Part of a small language model's weights: 146M tokens.
Each number is 200 + 30 x the weight over the matrix's rms, rounded and kept within 0 to 999. Layers, rows and columns count from 0.

# o: layer 2 attention output (transposed), 192x192, rms 0.0641, rows 84-119, columns 96-191
# v: layer 2 attention value, 192x192, rms 0.0655, rows 85-120, columns 96-191
o84,186,221,212,234,194,186,231,206,187,194,198,203,222,177,176,174,142,211,159,240,230,221,217,260,163,222,166,191,157,199,213,144,226,182,209,226,230,174,233,194,179,247,211,211,184,266,184,207,200,170,223,231,178,222,188,138,155,155,234,244,205,230,194,139,164,179,235,218,218,203,243,198,198,210,169,203,194,157,186,171,230,161,231,253,199,221,228,229,151,178,193,202,193,192,151,221
v85,196,239,158,211,177,255,234,203,156,208,225,194,176,209,195,181,177,226,210,250,224,196,125,273,211,184,203,187,237,226,171,135,184,207,185,186,153,192,207,198,175,236,209,270,179,174,174,192,198,192,207,206,188,209,159,159,189,190,214,182,218,227,182,180,208,273,223,162,202,241,225,255,181,197,197,180,201,248,173,227,226,182,189,199,215,209,205,206,113,226,238,156,238,151,235,239
o85,230,232,196,229,212,197,220,149,211,203,165,255,177,188,165,246,233,220,192,187,161,199,183,141,206,204,189,229,164,199,196,141,254,219,192,181,215,146,245,183,186,195,190,208,194,232,132,242,180,231,168,156,176,171,184,206,226,166,157,207,183,222,240,203,206,159,170,144,234,188,212,222,169,183,164,214,264,163,137,219,201,215,226,230,163,184,191,242,197,195,198,187,175,183,183,198
v86,168,113,205,195,193,225,162,201,224,151,258,180,237,140,187,181,158,210,239,165,170,197,197,155,214,173,167,219,238,154,222,198,186,169,151,233,239,193,227,198,169,163,209,226,182,183,206,207,217,178,139,198,159,184,213,228,202,219,215,243,167,210,204,226,241,195,261,181,237,224,217,183,205,192,185,224,210,220,189,215,207,250,221,209,195,224,178,201,209,221,150,172,164,143,210,180
o86,231,238,159,199,223,174,261,168,201,186,179,187,180,197,193,183,211,200,172,216,201,264,173,183,192,217,218,164,206,233,127,226,180,190,197,191,250,220,181,196,221,139,210,175,207,216,175,208,161,204,198,192,180,180,221,182,211,149,274,195,163,206,205,187,180,164,248,189,188,210,222,212,233,177,239,235,202,159,170,181,201,194,185,225,231,145,177,171,197,185,217,205,255,241,192,155
v87,215,208,282,198,209,187,102,220,262,220,167,228,207,125,188,211,219,158,225,185,183,191,175,185,200,237,207,175,202,174,202,228,215,202,225,198,213,232,192,204,190,205,188,216,235,210,220,197,202,206,148,165,197,239,191,216,212,214,216,228,225,177,209,252,256,187,277,234,180,242,196,178,186,167,231,177,202,217,235,174,200,178,135,219,254,180,187,172,200,196,242,193,245,262,229,139
o87,186,191,204,178,229,154,176,190,202,119,175,189,251,197,203,202,231,195,204,175,176,198,216,248,187,150,181,190,142,211,201,208,156,189,222,201,150,258,139,230,224,241,204,247,166,161,235,175,197,251,210,184,200,231,172,203,170,217,231,216,230,222,244,199,175,188,191,230,202,204,222,172,203,145,135,175,198,209,189,222,238,134,186,177,212,192,164,235,223,234,193,225,264,194,161,151
v88,183,175,228,208,241,176,212,152,204,197,205,190,225,209,150,221,161,164,145,176,225,195,201,186,193,169,199,239,173,191,189,207,242,173,194,201,168,188,220,203,162,190,207,226,163,195,149,202,226,203,182,200,194,186,224,226,214,233,238,168,188,201,183,212,232,246,181,202,172,125,182,199,197,199,197,220,197,151,155,214,201,260,177,218,208,228,183,207,273,215,172,170,223,220,176,251
o88,166,197,193,170,197,209,201,184,175,177,214,198,198,168,204,176,222,184,203,162,181,154,198,179,237,196,202,168,181,170,224,208,209,209,201,188,185,174,211,186,175,157,231,191,183,189,210,205,196,212,234,236,184,235,209,185,196,193,195,178,152,198,177,232,197,202,205,206,263,238,250,210,199,222,222,190,138,204,228,224,199,197,216,210,219,195,206,166,204,192,211,156,210,208,196,208
v89,204,166,226,238,193,208,145,221,211,189,193,252,202,212,201,166,223,201,190,228,207,203,162,157,196,269,201,205,212,180,216,197,187,193,165,202,144,164,215,211,177,188,155,203,141,231,241,224,173,188,214,177,182,167,229,224,233,248,254,218,231,204,199,193,196,196,194,219,230,196,199,180,212,146,233,206,200,196,188,214,219,190,151,282,207,214,240,196,184,200,215,156,212,237,153,179
o89,230,190,233,172,206,216,170,186,195,176,214,187,189,201,157,254,218,181,189,177,190,179,244,227,199,186,188,182,227,248,189,229,201,160,211,185,193,206,185,224,220,158,231,169,176,201,256,164,145,179,163,156,195,166,202,183,151,199,240,200,215,210,196,250,182,186,217,278,184,221,219,185,177,248,172,230,159,249,165,202,217,215,209,212,211,195,164,202,213,196,244,206,212,196,206,185
v90,220,167,188,200,224,210,215,229,170,207,259,220,240,207,191,205,216,203,233,173,182,231,184,225,227,183,212,190,222,224,170,236,203,206,210,252,236,224,218,178,156,181,228,187,251,175,266,195,194,238,190,233,195,194,221,216,259,154,197,227,174,212,206,186,241,211,245,212,247,197,177,258,202,179,199,160,194,176,224,223,188,174,203,201,207,226,140,216,207,247,155,177,215,211,186,268
o90,197,235,176,215,199,195,141,230,193,228,218,225,253,213,202,197,184,228,200,166,150,246,218,202,212,165,210,173,186,206,197,161,234,225,178,202,220,213,186,164,169,196,192,154,222,240,207,244,217,182,225,173,162,160,206,180,181,178,240,170,211,204,219,239,205,152,216,207,187,184,168,182,233,177,174,164,200,177,207,154,162,208,193,241,196,172,252,197,194,219,209,222,242,229,188,198
v91,190,216,204,201,217,163,237,164,190,174,212,209,187,178,200,182,202,240,219,223,198,251,244,219,171,188,169,271,215,194,171,180,197,192,215,157,159,186,183,193,242,133,202,193,209,171,165,184,175,183,188,154,154,166,222,166,167,168,259,206,214,214,205,193,196,125,168,202,184,197,249,212,162,151,230,182,164,243,198,152,204,162,168,175,206,192,156,138,186,140,176,172,259,161,215,214
o91,254,232,188,168,145,219,149,216,244,169,246,209,234,234,204,234,172,234,183,212,209,216,205,229,160,235,238,239,172,213,181,195,169,219,250,256,219,198,219,214,146,198,182,283,199,225,177,258,242,153,218,224,138,199,184,217,183,256,178,188,194,182,194,202,194,196,208,225,211,223,245,215,238,199,217,186,267,160,237,188,209,234,216,176,206,198,107,254,234,240,216,223,219,176,169,141
v92,218,231,258,196,254,224,284,241,178,214,148,252,202,194,215,193,223,222,208,154,175,164,160,246,208,257,196,212,211,151,193,153,227,230,174,173,184,237,200,194,199,219,238,161,189,214,176,230,204,211,190,161,163,151,239,258,160,208,196,185,185,216,198,242,172,191,164,189,202,170,183,203,182,172,134,224,203,172,149,152,168,168,164,199,171,211,221,131,205,235,128,178,226,194,195,197
o92,284,214,211,236,198,178,219,180,208,163,233,215,219,177,236,217,212,145,196,200,158,193,238,155,178,211,174,233,161,238,200,221,149,259,192,224,185,178,213,228,182,145,228,170,176,226,225,219,131,246,248,190,226,208,184,162,240,243,171,191,233,235,152,241,201,158,215,217,144,230,228,152,217,262,190,242,208,214,241,212,211,198,166,187,212,205,154,223,184,168,201,231,208,187,210,194
v93,177,170,190,173,171,241,233,227,199,184,238,228,212,176,204,238,200,211,180,232,238,187,155,233,183,206,234,249,202,238,134,207,214,191,269,250,210,174,187,190,164,206,235,173,179,252,179,208,203,184,241,184,185,132,234,192,248,215,241,221,213,189,197,190,278,223,221,198,190,174,185,175,184,221,222,221,209,188,198,191,159,185,253,187,229,188,197,150,229,200,212,192,188,248,185,205
o93,221,174,185,186,205,199,197,186,181,237,228,230,232,186,162,232,197,212,183,169,210,188,191,187,155,183,187,144,154,191,231,134,204,199,166,211,199,224,239,248,208,201,185,196,157,199,228,205,190,195,193,191,126,226,199,177,174,179,200,169,221,157,200,230,158,173,170,203,178,200,213,216,232,190,132,196,251,181,219,212,210,187,214,228,169,154,209,192,188,262,213,177,177,179,179,224
v94,190,206,217,202,226,186,213,203,206,243,225,231,192,196,174,190,208,176,198,180,181,219,187,213,128,194,173,114,149,178,201,233,237,210,214,189,202,211,186,178,188,214,203,161,162,189,199,199,196,183,188,201,190,206,247,211,171,228,217,231,203,197,222,219,168,216,208,219,219,181,118,156,220,211,218,177,203,198,217,201,224,208,257,164,185,175,171,198,177,224,190,184,186,151,212,239
o94,178,219,194,163,217,218,173,201,188,191,239,216,228,218,199,215,197,169,222,197,210,157,168,191,230,173,190,249,204,205,206,204,167,218,223,164,200,225,215,177,213,214,151,124,179,142,170,203,206,169,230,132,193,165,156,191,167,182,187,211,222,229,176,186,225,207,212,228,194,237,210,154,217,179,207,188,225,184,197,249,198,195,211,198,165,218,144,205,230,193,188,217,192,203,194,168
v95,182,181,183,195,200,187,183,192,191,236,248,209,238,201,205,204,202,202,151,239,179,248,182,231,186,188,213,215,190,225,174,153,217,209,210,196,187,194,211,195,234,166,172,200,160,217,205,239,210,203,163,190,191,198,191,184,197,237,245,202,201,186,197,148,186,174,165,191,206,188,207,266,152,177,226,151,198,207,186,197,216,205,224,209,235,164,243,167,194,160,181,237,246,182,204,209
o95,195,176,187,224,171,190,187,213,190,204,197,212,207,200,176,237,207,194,219,157,217,177,152,171,216,193,215,222,196,201,199,182,186,200,239,214,185,168,196,161,208,183,218,187,205,176,183,224,197,169,164,199,171,192,214,185,203,233,214,152,193,188,229,257,186,229,229,223,192,181,238,211,152,194,188,192,207,175,159,202,232,206,166,239,168,195,185,236,183,195,190,193,243,215,172,218
v96,209,138,214,239,223,174,199,229,197,214,248,261,198,235,191,165,222,198,202,211,153,179,185,199,184,185,196,200,190,183,191,238,188,188,196,261,171,202,205,208,122,180,195,290,240,186,209,214,187,188,184,209,205,194,185,242,222,253,202,176,174,210,216,197,222,159,188,181,249,232,150,159,206,190,212,279,195,247,207,202,239,221,151,258,223,202,227,218,207,224,145,201,191,182,227,202
o96,227,194,219,174,165,209,214,201,203,151,218,210,207,208,202,201,257,221,214,166,222,117,166,243,253,240,227,222,246,240,216,206,176,182,216,187,228,216,175,186,169,132,194,173,228,212,243,218,147,207,182,259,188,228,209,183,182,197,264,198,207,254,198,175,195,193,203,187,208,217,187,187,223,242,200,201,120,228,203,170,219,209,224,249,175,177,194,176,181,213,259,205,248,227,178,160
v97,185,194,192,211,241,222,104,196,184,247,127,195,190,184,151,224,221,195,214,241,241,198,223,177,176,163,216,192,232,206,152,166,172,195,167,196,213,215,193,213,150,199,228,207,193,203,186,210,158,241,172,261,238,211,224,181,243,209,157,240,210,198,191,230,236,234,146,195,236,207,161,213,172,210,214,213,199,202,144,254,248,184,218,199,239,208,224,128,189,198,272,161,168,238,246,181
o97,213,146,213,151,252,171,183,193,200,169,141,209,211,199,213,180,222,221,119,189,187,177,158,202,258,175,231,195,222,184,244,197,180,226,199,174,194,176,181,201,200,203,154,199,186,229,168,192,207,204,206,206,265,220,174,197,178,208,203,183,187,206,210,176,235,132,148,130,123,192,180,182,246,222,191,218,226,228,165,193,194,172,179,205,233,124,184,199,223,214,209,164,201,206,244,204
v98,220,164,187,204,223,221,237,187,173,220,217,209,184,179,219,186,158,203,197,185,131,169,206,161,254,219,210,159,181,267,247,228,187,187,248,193,145,173,218,205,235,184,173,172,148,215,231,226,188,193,181,216,195,199,201,215,212,207,234,147,223,195,220,201,211,238,236,194,189,198,171,218,226,172,182,172,184,196,184,161,168,213,228,269,201,265,143,168,215,198,206,188,209,186,252,238
o98,247,176,232,227,226,198,222,215,190,194,231,238,193,222,166,207,226,200,205,180,221,187,151,213,228,204,139,242,246,162,230,206,248,236,190,211,244,153,212,149,188,209,232,145,227,190,195,229,200,216,191,199,184,151,208,246,149,197,218,187,200,225,183,172,198,218,240,247,245,206,159,202,129,170,206,194,178,235,228,208,154,192,214,186,212,212,226,195,206,175,201,234,197,134,160,192
v99,182,164,172,223,234,193,201,196,254,202,275,205,198,214,219,223,215,204,175,238,204,203,186,218,184,188,218,171,179,273,158,237,188,176,186,186,240,194,202,180,233,151,179,195,211,223,174,190,213,181,212,175,210,234,171,188,266,227,184,178,184,186,211,211,198,161,183,204,210,191,244,205,194,234,230,161,198,159,218,201,227,209,178,210,210,207,257,198,174,159,217,199,153,165,196,160
o99,171,184,226,135,211,187,207,202,203,191,199,164,180,224,160,213,218,206,189,185,239,211,205,228,249,253,171,251,232,172,232,210,212,173,203,179,175,230,205,193,204,205,157,212,219,163,205,233,195,197,173,246,198,228,212,171,177,202,216,170,175,167,193,157,262,227,202,215,146,222,164,228,237,207,203,202,138,202,195,156,209,197,243,119,190,208,262,223,194,201,256,200,206,212,227,157
v100,179,206,182,206,194,217,180,160,198,192,212,184,144,214,201,181,175,194,201,137,181,210,167,206,174,239,195,153,208,203,255,189,199,208,198,219,222,201,219,191,197,227,186,230,193,212,253,214,185,201,218,195,220,242,231,193,186,141,181,215,214,194,198,235,196,270,247,192,145,170,170,198,241,171,204,245,198,203,232,252,192,157,220,210,236,208,238,228,157,230,237,204,172,232,175,200
o100,174,173,222,195,201,205,194,244,206,184,185,206,175,168,209,197,245,180,205,252,183,142,189,142,194,172,180,218,202,302,212,229,204,152,144,166,211,212,190,244,209,230,222,224,193,200,176,156,198,200,197,183,204,187,159,227,211,189,203,256,231,187,201,157,218,237,202,194,294,223,157,205,209,130,187,187,228,258,189,205,172,202,179,181,150,249,261,178,256,186,243,204,164,223,208,215
v101,212,127,108,139,226,211,284,215,211,199,199,222,190,272,233,212,232,228,212,193,151,217,204,231,170,197,183,173,190,192,181,218,248,187,199,197,180,185,196,167,213,230,188,181,288,223,216,207,187,211,197,204,186,193,142,207,289,132,220,200,220,192,203,205,178,185,238,207,220,192,235,155,173,228,184,208,198,164,184,133,174,186,160,173,192,265,217,280,141,227,133,230,181,174,207,221
o101,195,271,217,193,149,243,215,229,168,248,185,159,190,222,207,235,199,162,198,236,255,182,218,183,174,175,165,214,254,183,180,171,236,190,166,233,221,245,285,152,217,184,199,168,258,216,213,250,167,249,222,215,150,223,235,170,161,193,230,186,179,197,165,147,249,226,271,194,260,184,172,191,242,210,225,204,205,187,248,175,232,222,187,179,146,194,258,222,163,195,210,215,198,204,238,237
v102,216,255,213,161,176,174,143,201,165,234,194,221,219,201,143,210,197,170,189,173,211,154,168,235,189,229,208,214,195,205,158,207,246,160,175,184,228,193,209,217,159,196,222,218,230,206,185,198,224,220,261,221,209,189,223,179,258,164,218,241,173,159,191,236,188,164,203,180,231,177,230,163,159,177,248,176,193,226,197,179,210,190,189,163,179,188,212,182,228,219,248,215,132,187,225,179
o102,137,166,212,216,242,131,195,208,198,178,184,144,212,211,234,211,239,231,205,199,240,244,184,257,218,171,216,186,182,151,209,169,195,185,189,190,157,226,179,156,231,205,186,249,215,199,202,167,203,227,172,207,230,236,193,151,186,242,241,198,189,228,171,256,246,196,173,194,126,156,239,194,284,189,215,172,224,195,210,182,222,227,188,205,265,211,202,171,161,235,222,185,202,257,226,240
v103,240,146,217,179,149,213,220,215,214,182,176,242,218,181,235,222,200,215,220,206,193,238,160,203,190,174,196,163,233,149,181,175,168,198,166,208,276,182,172,214,228,184,183,169,158,231,141,222,220,210,175,225,184,173,208,197,181,212,250,211,207,185,187,162,178,229,203,230,169,222,229,193,202,195,161,159,196,231,236,195,204,152,165,220,165,139,174,192,205,149,247,148,174,253,168,142
o103,218,182,180,236,189,179,188,191,193,201,209,182,210,198,183,216,191,211,188,199,193,196,226,252,160,220,183,189,214,169,200,205,188,162,213,193,175,171,178,221,263,229,240,208,182,191,211,217,155,130,206,160,193,164,205,197,222,176,201,195,224,182,172,228,171,192,207,203,149,199,218,208,224,187,173,269,290,207,161,211,195,158,191,208,224,212,208,208,159,226,194,228,214,220,175,232
v104,150,204,199,207,203,192,134,188,219,217,181,221,129,207,203,208,177,224,236,196,230,161,171,190,227,231,144,183,152,189,206,205,190,197,204,261,158,185,226,217,190,287,218,270,160,243,185,185,225,199,202,182,214,220,231,237,158,149,231,222,210,178,232,186,174,237,222,247,190,229,151,164,226,245,262,244,196,210,172,139,181,192,213,222,200,187,211,211,191,255,230,195,238,223,189,220
o104,185,187,225,179,176,210,257,139,205,197,148,206,217,200,166,223,188,140,231,229,200,154,206,212,243,192,196,196,193,237,134,244,214,216,212,187,198,253,203,236,206,179,161,191,150,150,192,202,170,223,228,196,180,227,166,229,168,148,205,208,217,223,186,122,229,218,175,138,276,220,226,207,123,169,138,209,151,217,182,212,191,193,178,158,180,253,189,186,185,209,228,193,149,210,177,257
v105,191,157,149,174,220,188,202,195,295,219,212,215,223,210,260,210,208,234,209,205,249,232,151,205,192,210,182,190,183,209,200,200,184,165,198,215,192,212,210,218,176,200,192,183,255,239,165,205,183,213,161,148,210,206,173,201,300,262,214,188,193,190,193,206,232,197,216,199,160,238,297,170,162,199,173,232,196,186,204,166,189,198,167,135,220,211,250,198,192,162,246,173,177,205,255,191
o105,157,226,207,164,204,170,244,188,162,215,188,161,200,190,216,259,201,201,135,200,271,182,215,196,208,231,208,180,147,180,189,228,210,153,193,212,177,234,229,190,211,243,215,211,210,211,243,194,129,233,164,204,166,289,216,209,192,187,240,188,162,163,256,205,221,193,204,202,218,225,214,191,206,179,181,156,199,238,174,146,268,166,212,110,182,190,211,199,140,164,243,167,152,201,205,201
v106,222,185,207,256,212,179,256,184,196,187,208,212,155,241,196,184,193,188,183,174,200,226,254,161,262,223,196,231,211,192,184,196,240,210,209,207,171,244,204,204,230,225,177,208,176,159,229,220,210,152,225,227,197,215,215,168,154,177,246,177,180,189,216,169,171,226,227,213,199,236,195,229,207,194,214,185,210,186,186,197,229,223,221,199,147,186,137,161,206,135,228,240,172,179,192,208
o106,198,207,178,204,171,224,186,237,175,236,242,225,218,258,186,179,118,143,217,253,197,166,237,196,193,192,209,190,243,207,198,205,185,207,205,236,219,216,198,178,202,182,207,267,140,161,211,229,187,190,155,179,240,130,180,211,193,193,181,199,200,202,186,207,232,254,189,234,204,218,213,233,162,218,216,223,135,187,215,240,215,210,192,182,196,213,219,182,201,194,232,167,224,211,182,273
v107,200,197,179,241,188,202,224,198,176,213,219,181,190,168,233,209,184,178,131,184,198,208,187,186,237,214,198,186,199,217,173,165,190,220,208,166,191,213,214,179,255,182,186,185,155,197,221,248,195,185,199,159,189,212,207,183,102,233,206,224,226,206,214,178,242,200,221,210,191,183,198,253,194,168,180,167,203,168,179,242,235,170,176,210,202,178,211,159,142,138,191,206,217,231,204,197
o107,240,203,197,180,229,223,164,234,224,193,221,283,224,233,169,275,211,153,234,222,175,201,245,154,195,148,183,183,148,218,201,186,188,221,202,209,207,206,223,190,167,201,215,183,162,184,203,196,216,184,185,168,241,108,138,241,174,207,165,206,210,157,174,209,168,230,221,203,174,253,177,225,160,217,186,186,249,255,153,208,188,199,218,197,188,226,230,241,244,204,223,180,197,173,188,190
v108,246,164,174,182,209,157,243,240,197,181,296,193,156,238,237,177,168,168,148,191,173,209,182,197,215,224,212,212,210,249,201,146,215,173,191,170,209,223,207,198,232,179,195,165,189,198,252,226,181,185,156,214,221,216,204,155,224,159,263,239,209,207,188,175,193,226,273,204,155,228,205,195,209,173,181,201,180,206,220,204,211,142,229,202,170,205,212,200,195,272,212,215,205,187,216,193
o108,238,183,197,186,226,200,154,239,186,226,193,238,198,180,202,290,243,170,261,172,198,189,218,184,213,189,165,195,238,189,189,206,226,143,185,199,168,222,170,148,246,217,212,213,207,228,186,224,191,203,180,199,209,202,162,221,149,207,201,169,187,204,232,166,244,217,231,214,255,188,199,211,236,180,210,223,252,245,208,189,184,208,226,223,219,201,230,212,181,170,211,238,214,187,200,208
v109,179,163,191,222,284,213,173,190,159,226,253,183,234,212,208,190,222,212,152,210,208,223,143,183,177,249,145,185,220,224,134,154,210,205,150,171,126,223,209,186,167,208,223,204,224,163,148,230,188,199,194,123,211,255,193,212,208,195,185,185,171,187,173,218,168,156,220,136,194,222,206,160,161,187,216,176,196,214,176,194,212,227,205,184,233,152,236,169,282,161,225,219,221,253,232,197
o109,205,157,225,148,209,201,221,148,194,189,199,259,170,199,227,195,215,204,188,149,251,111,223,185,212,239,200,177,166,175,242,199,231,117,189,201,171,232,190,181,163,169,163,258,177,191,197,176,185,186,195,274,224,256,151,184,130,214,209,207,181,209,200,246,225,175,194,187,159,222,171,220,221,195,196,219,222,247,183,175,180,182,179,220,192,166,200,178,187,240,192,179,239,235,200,221
v110,235,180,200,203,273,175,240,175,231,234,233,154,248,200,213,195,261,201,150,235,188,191,211,225,180,158,190,209,174,229,193,217,237,172,227,229,189,201,218,194,189,187,202,223,231,240,159,195,229,193,151,132,181,252,150,157,171,246,206,148,204,201,187,167,208,166,240,152,199,187,189,201,180,209,207,185,211,185,234,229,214,237,193,190,214,181,145,227,263,188,223,233,261,185,242,186
o110,137,171,186,178,172,207,172,177,205,197,218,227,206,205,200,171,211,209,204,197,218,183,201,158,199,214,178,189,148,118,207,178,203,167,227,210,190,211,250,181,199,198,189,170,205,161,186,185,224,212,224,245,179,205,209,223,166,181,178,166,175,154,227,203,172,198,174,202,158,228,170,182,197,236,211,190,186,169,172,222,245,203,244,196,201,212,184,177,154,230,165,191,248,226,204,235
v111,188,233,247,180,215,195,201,227,172,174,214,196,156,172,192,226,153,178,232,169,210,184,116,171,223,159,231,249,214,229,148,203,225,180,195,199,210,239,220,186,268,149,201,162,171,179,199,184,214,184,191,176,159,219,186,235,219,187,255,235,199,213,202,217,171,169,187,193,154,199,214,192,200,203,218,124,180,188,188,208,222,173,218,176,232,215,170,281,205,194,201,206,200,154,214,242
o111,233,234,206,204,201,217,179,214,181,156,216,196,226,201,182,237,204,197,225,201,167,227,202,226,129,183,179,223,181,244,185,178,200,149,224,197,120,205,185,218,158,240,199,178,191,247,237,200,178,186,186,198,212,220,210,223,189,233,214,240,158,202,209,197,219,193,228,163,213,243,235,200,170,163,206,169,159,170,210,192,213,164,199,227,214,249,220,208,239,213,172,219,196,264,177,220
v112,208,200,219,213,115,223,167,146,177,206,187,240,189,187,197,214,206,225,157,233,204,197,192,205,230,153,174,210,212,231,173,188,183,227,214,187,209,195,210,208,184,184,259,256,213,218,179,173,244,200,183,238,163,214,169,149,215,153,221,167,201,187,182,233,234,182,203,184,225,167,181,250,192,195,179,147,191,222,208,234,200,205,210,223,213,140,191,131,193,229,170,236,171,233,190,175
o112,183,216,196,246,219,144,223,194,184,199,217,229,193,245,222,188,294,245,172,216,143,187,150,193,228,171,212,219,131,114,210,143,205,259,200,180,226,152,217,174,165,219,203,220,167,246,161,189,233,174,167,187,200,197,205,219,214,217,189,194,195,182,175,255,173,225,194,210,232,194,244,192,156,188,196,235,300,165,226,188,164,227,191,207,213,191,176,209,170,222,182,187,217,228,176,191
v113,224,175,271,209,237,212,230,214,224,207,204,186,236,228,199,168,164,189,217,242,226,175,182,225,220,219,203,207,215,179,219,191,216,158,212,179,221,198,210,230,227,210,224,220,165,264,208,171,231,196,232,181,194,141,213,186,259,218,288,129,160,199,204,206,230,157,170,211,261,207,225,239,199,207,234,219,190,230,206,200,191,176,141,207,183,188,154,182,202,238,214,154,237,218,185,198
o113,187,197,198,157,181,179,196,195,183,203,269,221,212,229,180,196,263,218,159,191,203,248,220,252,259,228,198,188,204,169,146,218,192,221,183,240,214,203,201,236,193,204,196,214,175,220,199,231,191,196,168,217,199,228,206,231,168,198,188,197,221,227,217,270,180,206,193,235,166,192,254,194,189,231,188,218,195,150,191,157,228,161,221,251,237,211,217,154,176,198,200,195,170,204,211,174
v114,176,213,177,151,210,243,236,216,222,168,225,224,218,163,222,181,199,201,206,224,204,195,181,199,192,184,164,194,200,252,225,229,151,172,225,181,191,243,226,182,237,201,189,247,210,251,160,187,191,225,172,230,229,216,184,175,193,202,237,172,228,196,200,185,225,206,214,210,189,247,165,225,175,197,207,220,182,228,190,185,191,196,184,199,232,225,150,236,192,204,186,180,222,294,257,189
o114,231,195,239,174,214,208,190,148,240,158,199,211,219,199,231,200,218,193,210,199,187,144,199,157,204,186,193,211,191,168,228,204,221,200,158,261,195,231,190,185,163,178,151,250,193,194,157,258,173,191,212,236,154,167,247,236,163,202,154,204,231,193,234,187,225,211,221,124,230,218,156,218,197,212,185,183,199,176,167,207,197,181,256,184,199,222,253,232,255,239,171,157,197,179,150,179
v115,184,239,183,224,167,201,254,207,248,129,209,202,121,218,245,188,152,219,246,180,167,185,276,206,216,217,226,181,191,174,209,260,205,238,244,221,208,233,192,191,182,224,160,185,182,188,203,239,226,212,223,195,244,181,230,173,216,175,227,163,184,198,222,203,218,190,239,190,196,221,165,187,182,211,204,226,181,213,148,215,193,193,164,220,238,216,191,220,195,214,219,142,190,225,203,227
o115,249,246,230,222,185,141,173,142,179,194,186,227,213,226,173,266,199,214,251,231,185,192,170,181,214,185,190,191,260,205,223,163,215,177,163,220,169,288,166,209,204,196,219,187,186,197,249,195,172,224,216,133,184,249,186,225,229,189,209,165,244,218,250,179,180,218,233,209,247,242,217,166,160,191,223,149,149,157,236,192,192,205,209,209,158,256,184,163,209,179,166,192,183,144,183,198
v116,151,194,169,205,215,199,211,217,255,189,166,200,211,198,189,226,165,182,207,234,248,150,212,143,218,146,237,250,191,194,147,205,231,182,223,182,166,178,193,195,215,173,210,158,188,212,174,199,211,195,182,213,153,201,210,188,176,219,187,186,216,195,196,187,158,198,148,203,194,184,226,213,213,252,179,175,200,211,184,190,194,231,185,229,193,194,205,211,259,139,244,210,210,116,180,211
o116,219,178,194,213,191,235,216,193,205,211,150,233,212,206,159,185,174,198,164,159,191,250,211,252,161,205,219,222,200,162,228,191,210,183,224,206,195,155,231,212,219,217,217,197,207,184,197,237,213,217,205,250,194,201,214,216,228,228,157,144,164,181,175,175,206,204,196,184,156,175,194,212,144,190,163,164,186,196,213,214,219,197,198,185,231,234,206,172,183,214,203,195,213,231,217,202
v117,155,141,216,248,230,220,248,208,219,211,199,190,164,220,208,237,187,183,185,238,157,259,258,262,183,251,139,221,224,197,177,214,186,208,173,182,185,224,170,210,164,144,156,212,201,255,177,216,189,184,145,214,217,260,187,174,172,201,169,178,177,198,186,205,203,196,127,215,243,259,201,212,220,234,225,196,215,217,166,216,215,237,181,206,217,289,200,178,253,213,246,173,201,146,161,190
o117,234,224,190,128,177,193,129,220,207,202,153,202,213,201,162,218,216,188,154,212,229,144,180,122,230,220,187,198,254,156,188,190,193,215,192,191,220,175,181,200,224,186,161,240,178,197,219,190,247,140,192,196,177,177,200,183,263,174,250,176,201,203,222,148,225,212,226,206,158,210,174,210,189,218,206,206,186,172,155,216,210,147,228,166,168,197,165,175,223,164,190,214,262,178,239,212
v118,214,239,197,119,233,209,237,207,226,187,198,214,227,189,138,239,195,184,183,156,166,192,179,194,162,186,246,166,200,134,162,201,154,205,190,178,225,197,172,171,171,190,213,148,155,167,228,206,210,223,239,246,233,205,214,203,207,211,202,263,213,199,177,180,197,183,176,204,218,178,184,153,202,211,157,174,200,149,188,153,254,259,210,183,214,187,257,258,253,190,160,187,166,217,239,199
o118,158,245,193,234,231,220,233,148,171,174,189,200,191,212,207,207,177,186,201,211,226,182,182,207,177,182,205,203,196,201,218,196,203,113,162,199,182,142,192,230,239,206,188,184,222,201,199,183,179,204,243,196,233,163,220,172,208,188,226,199,165,198,201,184,205,194,181,201,183,186,190,200,202,246,211,199,138,198,203,237,196,219,197,198,162,216,223,198,232,195,181,198,220,191,232,223
v119,187,188,181,216,158,199,207,198,164,174,173,252,216,218,160,177,220,241,198,205,209,159,154,242,193,223,198,243,217,220,208,179,189,200,209,234,188,238,222,212,221,192,197,200,164,258,143,197,211,164,168,187,163,154,192,160,203,239,235,169,170,187,200,177,249,200,200,143,186,182,203,188,200,204,206,234,215,180,218,278,193,178,170,213,229,190,178,208,174,231,219,219,195,236,191,181
o119,150,169,248,194,245,214,180,173,176,257,196,212,179,249,147,235,211,202,153,205,180,204,165,173,194,193,199,198,207,249,179,182,247,204,165,198,211,179,243,229,158,171,174,191,196,170,222,236,210,170,171,223,176,183,220,203,188,195,215,229,218,189,191,249,175,191,202,227,195,237,214,190,198,200,199,202,173,239,193,220,250,193,219,214,175,229,219,172,181,179,198,207,174,192,205,253
v120,284,156,242,187,200,186,273,205,180,202,226,191,252,214,164,191,191,225,199,184,205,137,176,239,207,191,184,254,173,190,190,194,214,192,155,184,194,179,194,206,167,129,183,199,210,202,205,252,215,205,145,166,185,177,180,146,179,220,169,176,201,227,184,206,186,178,216,195,110,180,223,191,201,166,172,233,193,192,203,190,204,224,223,205,212,227,179,193,226,153,193,198,194,221,260,196